Part of a small language model's weights.
Size: 9 layers, width 96, MLP 256 GeGLU, vocabulary 8192, 1.9M parameters.
Architecture: RMSNorm before and after each block, rotary positions, no biases in attention or MLP, tied embeddings, capped logits.
Training: 113M tokens, 3507 steps.
Each number is 128 + 24 x the weight over its row's rms, rounded and kept within 0 to 255. Layers, rows and columns count from 0. Numbers have three digits each. The size before them is the row's rms in percent of the matrix's.

# k: layer 4 attention key, 128x96, rms 0.158, rows 65-124, columns 48-95
# q: layer 4 attention query, 128x96, rms 0.151, rows 66-125, columns 48-95
k65 077:129148081126153129128132129137134128161123120130148123141122165146130104138104159160157128046158167145126141088132177096126163098152147155101145
q66 076:114142120142106091091126112110151114109133148112137077113122138123161092114125138128099123125131170135114109106143154130182113097129116185135122
k66 076:169132109135127113159153122146119147150097134145149142152170126157135174111117133175149130083169101147108171103152123118122168123114134130142123
q67 094:128118117143169161172120152123140132120101126107107168112157124130059136142136171121161095110108117102157095095148114128140158150138135103167109
k67 075:154116148121126152065138146144113114104102132092087101099127095112162135146143159134127140104137117145108152117099158112099175133117139120104131
q68 104:121100118118169140123159129130117140120118117100104138122144109100098186139129152149160101135121118095141083121135101130123168158150101051135130
k68 095:138132169113132132123067092139135134099075131070138131112130125125108100187110166095127151155143159109157135096126149102103112110132158126117148
q69 082:147131156122132128110145112165139109127181106148138098120120117149141127155131114165157179169119140126157137118144183115071125136109141108089133
k69 084:088142158146129117103061137153114132079156145119094158119151124095119148153164129123097093166105122129100108151124112146102115160129129119122123
q70 082:123125118149114089083074113058100119094121169144166100113136126113167132139144119130146114104127145121094152122114108126141150137164122109147100
k70 089:115150161162139105131101058111124122154109131132128180146116119143111137133152183132107103118153081136117088128145146150118139137079107165084162
q71 075:125161099133094121142169130130142141116140132080128131172126130135115100135115128126115133112128106141152093134092097179124134127180155112105149
k71 087:128176129113135133093112125100142149160112152144125127102103176158145167132171177124167087112109139066152126099097114104110141143134158135161130
q72 097:112118164112052131159099128125149123134140167143144112115141114138138099140152100095093147084133158158123152137131099129141107081152122192157140
k72 085:160148096142096096130157126133109127145142088138108111154125113092164138124080132134126151132170067147143115116137139132137136137128116149112123
q73 094:101097120127157121164178151146143111113110118094116161163155110118106164124186180141141137120122118116127082125127101139159168127117128085139149
k73 094:139156142118130140127096103148150127113073128100150112162124130149084131159111150135123121120107166091166121114137155112105113137135174169137157
q74 100:126121142135182132112141161172103125107141147122114152115071138136140146133110158106134099156083111104141112142152094120121173139126143127113125
k74 087:092124137101138168088129131120117137107144110087114072131145129147121139102126142156156114121121150079156118083064126085153139128150143133136129
q75 078:112109124116141178134112144121093144164137144166100109138150105135126121162114122123159107126124164129130120116130150106066130134113130169202086
k75 109:129104098117174133119106118147121113094156115156147122101053138132116139107150079116139124123096147117132099161136113114150165140168135150101109
q76 114:106125141135131172151126093132137111112121116175127070076133101151144120092136135136166154123134082102142129131153159134163093147116128125117108
k76 111:152105140177142103123139087120123128137100124106116159157191097131133169151129131138101106142126158137093074148191135104125166132117118150118123
q77 123:121128133149141160096107137142138163118087185138128169116170136155088143118085119100152142116106124114118123105145128123122148116134112111153125
k77 100:113109134135133175110134098125114119104123155130126124079090130138091149122162162092103083150133087089138142148143125167134129134114103118117120
q78 086:140133144152098115127098088107128139140112131107102157133151139125155152116165159131122096129091119103144103115166147119107138166136179142126101
k78 113:101120137130145130124110125122175128143156133168113150116083136119105093114163101145104152134145078151112097139150115144147180109145089136103147
q79 103:126155173164105126122093153114129140132120140132143086118127146120163104095134109133090186122140128124116152161125133090137080137143177157167112
k79 107:147123090148109098144150093099114116144149096169087113117105153109184085170153147129145138134132123127109145149141127101141122144086128148100114
q80 097:101119154113100118135142111087148104105126118079142131133116174121138102123144072124143143102155115115124196158100131143098113075152160137119132
k80 084:131109087078171133116061099120122121173126116143130129134099144126127136102156126124146088153111113132135086160124157100131101124146129153166137
q81 118:130113100162109080166103136151134116111098138137120116172118111132121168124104152123093110128145110159147110146121140145147123103155123177140152
k81 115:097134101157099163105136156111151107153132109107141134161068100167087106140128149094125160114140122115102127171124087132099145092149115172130123
q82 102:103138093113129108127090123141157145157114100140194173133116112157155105141145100122134116114154146130144144147144176123126096090127143133154138
k82 104:141092126140116112099116139147131154166132126082164134093132136141165132139139150130102085134155146121128152152119130146103128117173133131141142
q83 115:130081170128124112112084110124139110127077104140112125142095178101102178115149126144166140126101155125132128124116101132102154126158103119101120
k83 104:162109135135135152129156124137120156151092134099141122081091127165102159096132127132114137084094134084150135138149145154173119135109160078101157
q84 103:127133155127092120109123080095088139128092124141122141157141178119099126154107116163151153114162132089092120122119126107123127151144139103120126
k84 110:097126119135152112136091114099117114148138122159139073106108149128125105088161137129147125106100112111124083197109109105178136150108141133098144
q85 111:132151128123126127116150154142158080116150114100142130132093090117196138126152123104118163135113131164115102142144133111144137152131069098082162
k85 117:146151115122156164118138093102121132101106132118118137157196151086133125158141164158125110115122154104103146078101129100107121133120133151185100
q86 106:112185105144175122149120157136117114080151167148124157127175128150103153142125146120161079112120143098151126129126094143152158102155099130183156
k86 111:100063114140124149120129108129132096085135110143135177134141110143119158153125162111135108123127140093150143126159132153102127124124114146112128
q87 120:138120145132172115112127134129126165128097154117061140136146142138112114121167129158137103111125124141127099155172152142155132127169154098154118
k87 119:148112148130115086151106143140156157150148132095123087105142076137143119097089114132145162114123143141115108149145081116142129127113132096149149
q88 102:134138172104124156117137162167121140118130145195121144082152159149126126111160120114137133153128094147154107114113134115152081150105146198170133
k88 103:126109152149155109170165120163157122104089130134123085134123097155139145097138126158127128103120147122193124151137124129096131165116110104120133
q89 111:134160116143116136135174113113071124114106102113130121132108139119139132117082122138124118107137138135086107147107145128101127158105162138130130
k89 103:133076105105136124090121138118111161120163120098135104103072133124126108149124128088125131141134172133129159090140106134156133084119153130126138
q90 117:159145151136098126110128169122102129134129117154132127136100164111140095155109136136081132127112134131106139090127171092104127167149135167188087
k90 115:106130166096130111144141124151105142133140131142149123148145131142128096147082132129096151138128081153120132115148113124094108109158120129117121
q91 101:156137118098132079146103113130128098132147093122096086136098097136209127135135133122134162143117158146137147171091136138133116121146144105102140
k91 096:142183095140127128102154158104157159138131126105171122149133119097142122154084093097097129138144112144134129083119144144128093106151109158125105
q92 111:134070119136112132129105175129132116107108175160089104124132113151149185149145130140156076132113112091127102153151101116145126135199081154162151
k92 126:120144123149129113111123166116069089106140132131154134123109134099106119125168135128178151095150111094137127111126060118117133098168126125112135
q93 105:115102096112140128137116149158110115120170142099110186154131086168135125149134127095143156134114173085155082137135129104130175095100155122125144
k93 106:136117116135138119138109134117170154174103116091113105113149134112146144099134102182144068174143121145122162137129126095138094164152102135189103
q94 119:157114139133141150099135136154172163153115134126152175154169152156092137135121108134112147151085164093161139074164135109077147128108131123140094
k94 117:110132152091104143131113133151146108124162127144116090125113128091087136118138099139131119157151118147121115147072137162104140134146150102115159
q95 105:119143092146101131112119099117104120124123133101117175128144138116144108119110119121127169106149120137110122124122169101113140112173123142138149
k95 103:102130142129166139123139147128151103086132166154137144122105131141141129140139165104135078125145107140144157148150081130088136101090127099100106
q96 106:083113133132142158148168146131098108150118138106170111123115106146141099121129127118123112137152102095120128177088095169180109134160135130105163
k96 110:157118121145095103131133089082100123149079119113149100105152163128176147142121168125125136136159113119130138070111152144162124128156103115116123
q97 117:090094123157127124143175098141132070095102135138136153099089131087154154164099128115138122136115112097148117121148122118151133158109085133128128
k97 124:148103133125082155145119088147129173179124115104119138123149116139116143100137129163103133132151127174123127129143103130098141122121190108126111
q98 121:097174100109110085142124119093150138118123102128064099146143179082139123108104138111123130137163147110114138100107102141109122112122104094160141
k98 114:150160104129148127159116113129131147135149149128151154129190094151138152066099130129130108116092139139114120138187100116122138131127164112168147
q99 106:166116123132108124132124127162170161161152169111092145160135129142101134128144089120121073133094104133117107105134136123109150117161122063161127
k99 110:146158152084136097103116162113104112174126156117132116127116140090151109078133144107109156158133115167159122140125120097119125143090167138185137
q100 110:145075121157099076122140085111141115151141112150133166124157092148116118156148159121175128105098156127124108116136159125108117114090173087132107
k100 092:120107132142149185089096142109107151112138170147130076147097132149083130135147079136084126153144169135143129154099170090124148141118104149145118
q101 107:111154125124115155143162121143164125103148084147105114129132156151115129113090133178091132166160102100104122126157125091104106141128114177117129
k101 102:083125142143147147127139129123143144150095103122144112137152115107116126093150121126156129142133090120109156100112132152113141160101140108147132
q102 092:150155131117104112123123147116120097072125126131136088159151167114189099119144080130143118136115164107092154164139102111123141163143133091127110
k102 094:154131084137175119135142153145096106141114130094158143129144095118126090150146093148122112135143100122142130148128127128122081112150105127126157
q103 104:122082118122143109156126134133105143131115093153126142104168142092101139146157119150122098126116110132107126131116109130161094191119084146162103
k103 102:120123164113136136159147125126129137096131145110197124149100170143119116162109148151143166100125140137133127155139099120064164115084154128119137
q104 107:120097127139124090121109194086128138143129124139135157107155131116083145169083101086134147131132103113117144115113124121151127104086107085146100
k104 104:136150142122166110123168141090114117137075112137136170146138122135120132088139153127072130119121104134132148146160136107091119127115118142111130
q105 102:141154153114120136115108123132120096144174152156157087105114103109149158099155140137156132106109109161141145147120119097131109110157142138101149
k105 103:126128112137122123144145106144135095120102144123186111130155138126093129140086149148121091106050156125119096096140139134108072139175138128103111
q106 105:131123151105138117130154112113141117160133123134132106152116164107168117136102126132109104135134128167123118158108113106182094113127123133108094
k106 107:141166108121113120153174166125107119132164092095139160136147141151146178163079123144114149107126174098118127106105123139123107076153156132095164
q107 095:108115084124138101131156116109070138120120098115097142124160176106110103131099145153175107154121141124107097105143140119126184107132114124124090
k107 098:102141159121163150099117154103106155108161141150130130153097150109105125101159092116135109145116132127114129136126080120112130147155163149154132
q108 115:144146156170121127160123152116113142152126111089090141150089122157094124102174166142121094125116146157153105111176114107124123150099115166109116
k108 103:158144131109155127142126134113109119118119138154110070136126140091126109096106120135124185100138108133102102134116135112150128145142098119086158
q109 104:117126150145097179132104100138160121152090122128151134104120128134098147117130096130135150125131146108125132126112117144094130087081131090154174
k109 103:103104135141130130137131122104133151108101130146089138158112174149102133111155128111123125203142103153173123101134138115196117132126124124125120
q110 097:147117128165097157124151104093117156136115192153137110107155089139113122160144122108124082112087135106131068091146158136141150139158133131126141
k110 088:144115124169125149122114115130120115109177168101188084100137183149134148151106102102099127126152131127135115112118149079150153117141137128129156
q111 092:144083145117112142089120085117127151161144131111153141118143170149120175147114104152140177118144102149149114076118167107131095130123106153173108
k111 094:134129137141141178109136167157199135109137137139129168124121139125082127100150125114165120140114087121085134148124076155147132119130153128119116
q112 104:107118106132125139125103107135141143120161080105112099110094122173101147147167123108115145121170094137152151146104146136130109106151143127064128
k112 106:105110088148132109123088111107170144180121122178113152124108117144151138137120094142133151101113136096118115114147121115124143149115088059159077
q113 094:126089182119161126140155106156159147118163161114130148137081148163097134131092142132129152143118165114079140126123101125112176082106173124157166
k113 093:089146161100176152115105128122114122112168110112106152104171145123133122115125124136146128149112121093151128152137145095136080120107090157109179
q114 103:090105107158138153124124118168146107171127128143180152112065161154141099151145102118112125159163119109114136158114134148128097165114095088126114
k114 098:112120152134122170148140126133132150091097105155115120097142163140079136116111124160146132110122122123158118127095140173153160136139127138161094
q115 105:141092140109145135141154116129106102128130081155079108142102090086108145119127158126136153113109160132121130118120103128164154158091166151149112
k115 103:141146120167104124137122138132132131141166127116150142116141095137139116109130126122128136121142112162070157141140154119096116143134125154114127
q116 111:115120121127105118153108101139080107127120135171150125104128132129151140152176096108133139120140160139113132161113139090074135139148188133097136
k116 093:113115124135156133114139100095148149116149120138185106104085152142089118177129135121134160113121144143169113122096121101109095093156127174141124
q117 100:114127118124173148198137146129116154145132192117098112192113114182115167080125152111077124127160080129137140112153115107128178095124109159116141
k117 095:124119125116121103111134096099126111087088095126116165127118173144152123077122131130131160149123122150132144129078152151135132137077148168170141
q118 117:107149164113105124135108150115121126116150193164118108120112103147128165140128116115135158111134112132129139187135143161138143154089148123166126
k118 101:130107140194138141081124107144168150115138117130136117175115078158140154108135132143095115155116123127126122123119138109133061089135090152111115
q119 102:119116135093136153108094163088136127132108128106133090089143120094110109119139193090123104147115169108169170142143144094168098166128121128161118
k119 096:100140194155152122152148066169100129132090130104159153135106130143113148085171102147115136115118109151114077166173140160139133113106172090117127
q120 098:071150122147146125159165087100097130135171108081108118131141167113114122199122138102123130142133129143164144080117126124113108121085134181122177
k120 089:112137110143092177123136117120144145138132152140093147143110125168193152063127130121119131160152142131137108097103127105120118096159104122141138
q121 115:079155117134086094104169147139140118162143116177124157153164139131199074143090141124078125101165106136152120119110076128099121127153136117150127
k121 110:161164125192128150150115156153151126093124132132156110093130113136177157149102131120113140153098134142149183111102123136126112131138148160146134
q122 097:144135159114139142118117096151150121173141101124127094153128080154135188122121117133130118128129123096119137110156135109114116133097099107103107
k122 090:140114093152114101127142140110095154121083144146159113132144148167077099207130129130131103154118137147127130128123144141146103152113161134130163
q123 096:149149146125145086139150103131145132165066136130110121151150142122129099134104132091134158114118142136123114083101162169111164150117162148118130
k123 093:138134137094112159120160141165143107057186122118141110156151120109120156143129120117139120134111112144111128163082108111162156126128112132106128
q124 102:122086136147129178135170157142128144126126100100106159161125092137117148119102189158106115120110222136143146087126147092116121133110146130133121
k124 106:115143132119137118103087146147129129150121155155092135094124140132113064125189079118139168122194129157116137136101118164148102127117108107110153
q125 101:154115133181134109122109140138109118138111134128128108116125073095138125075151163150070131139140120160124134162095132109157136149158145164122150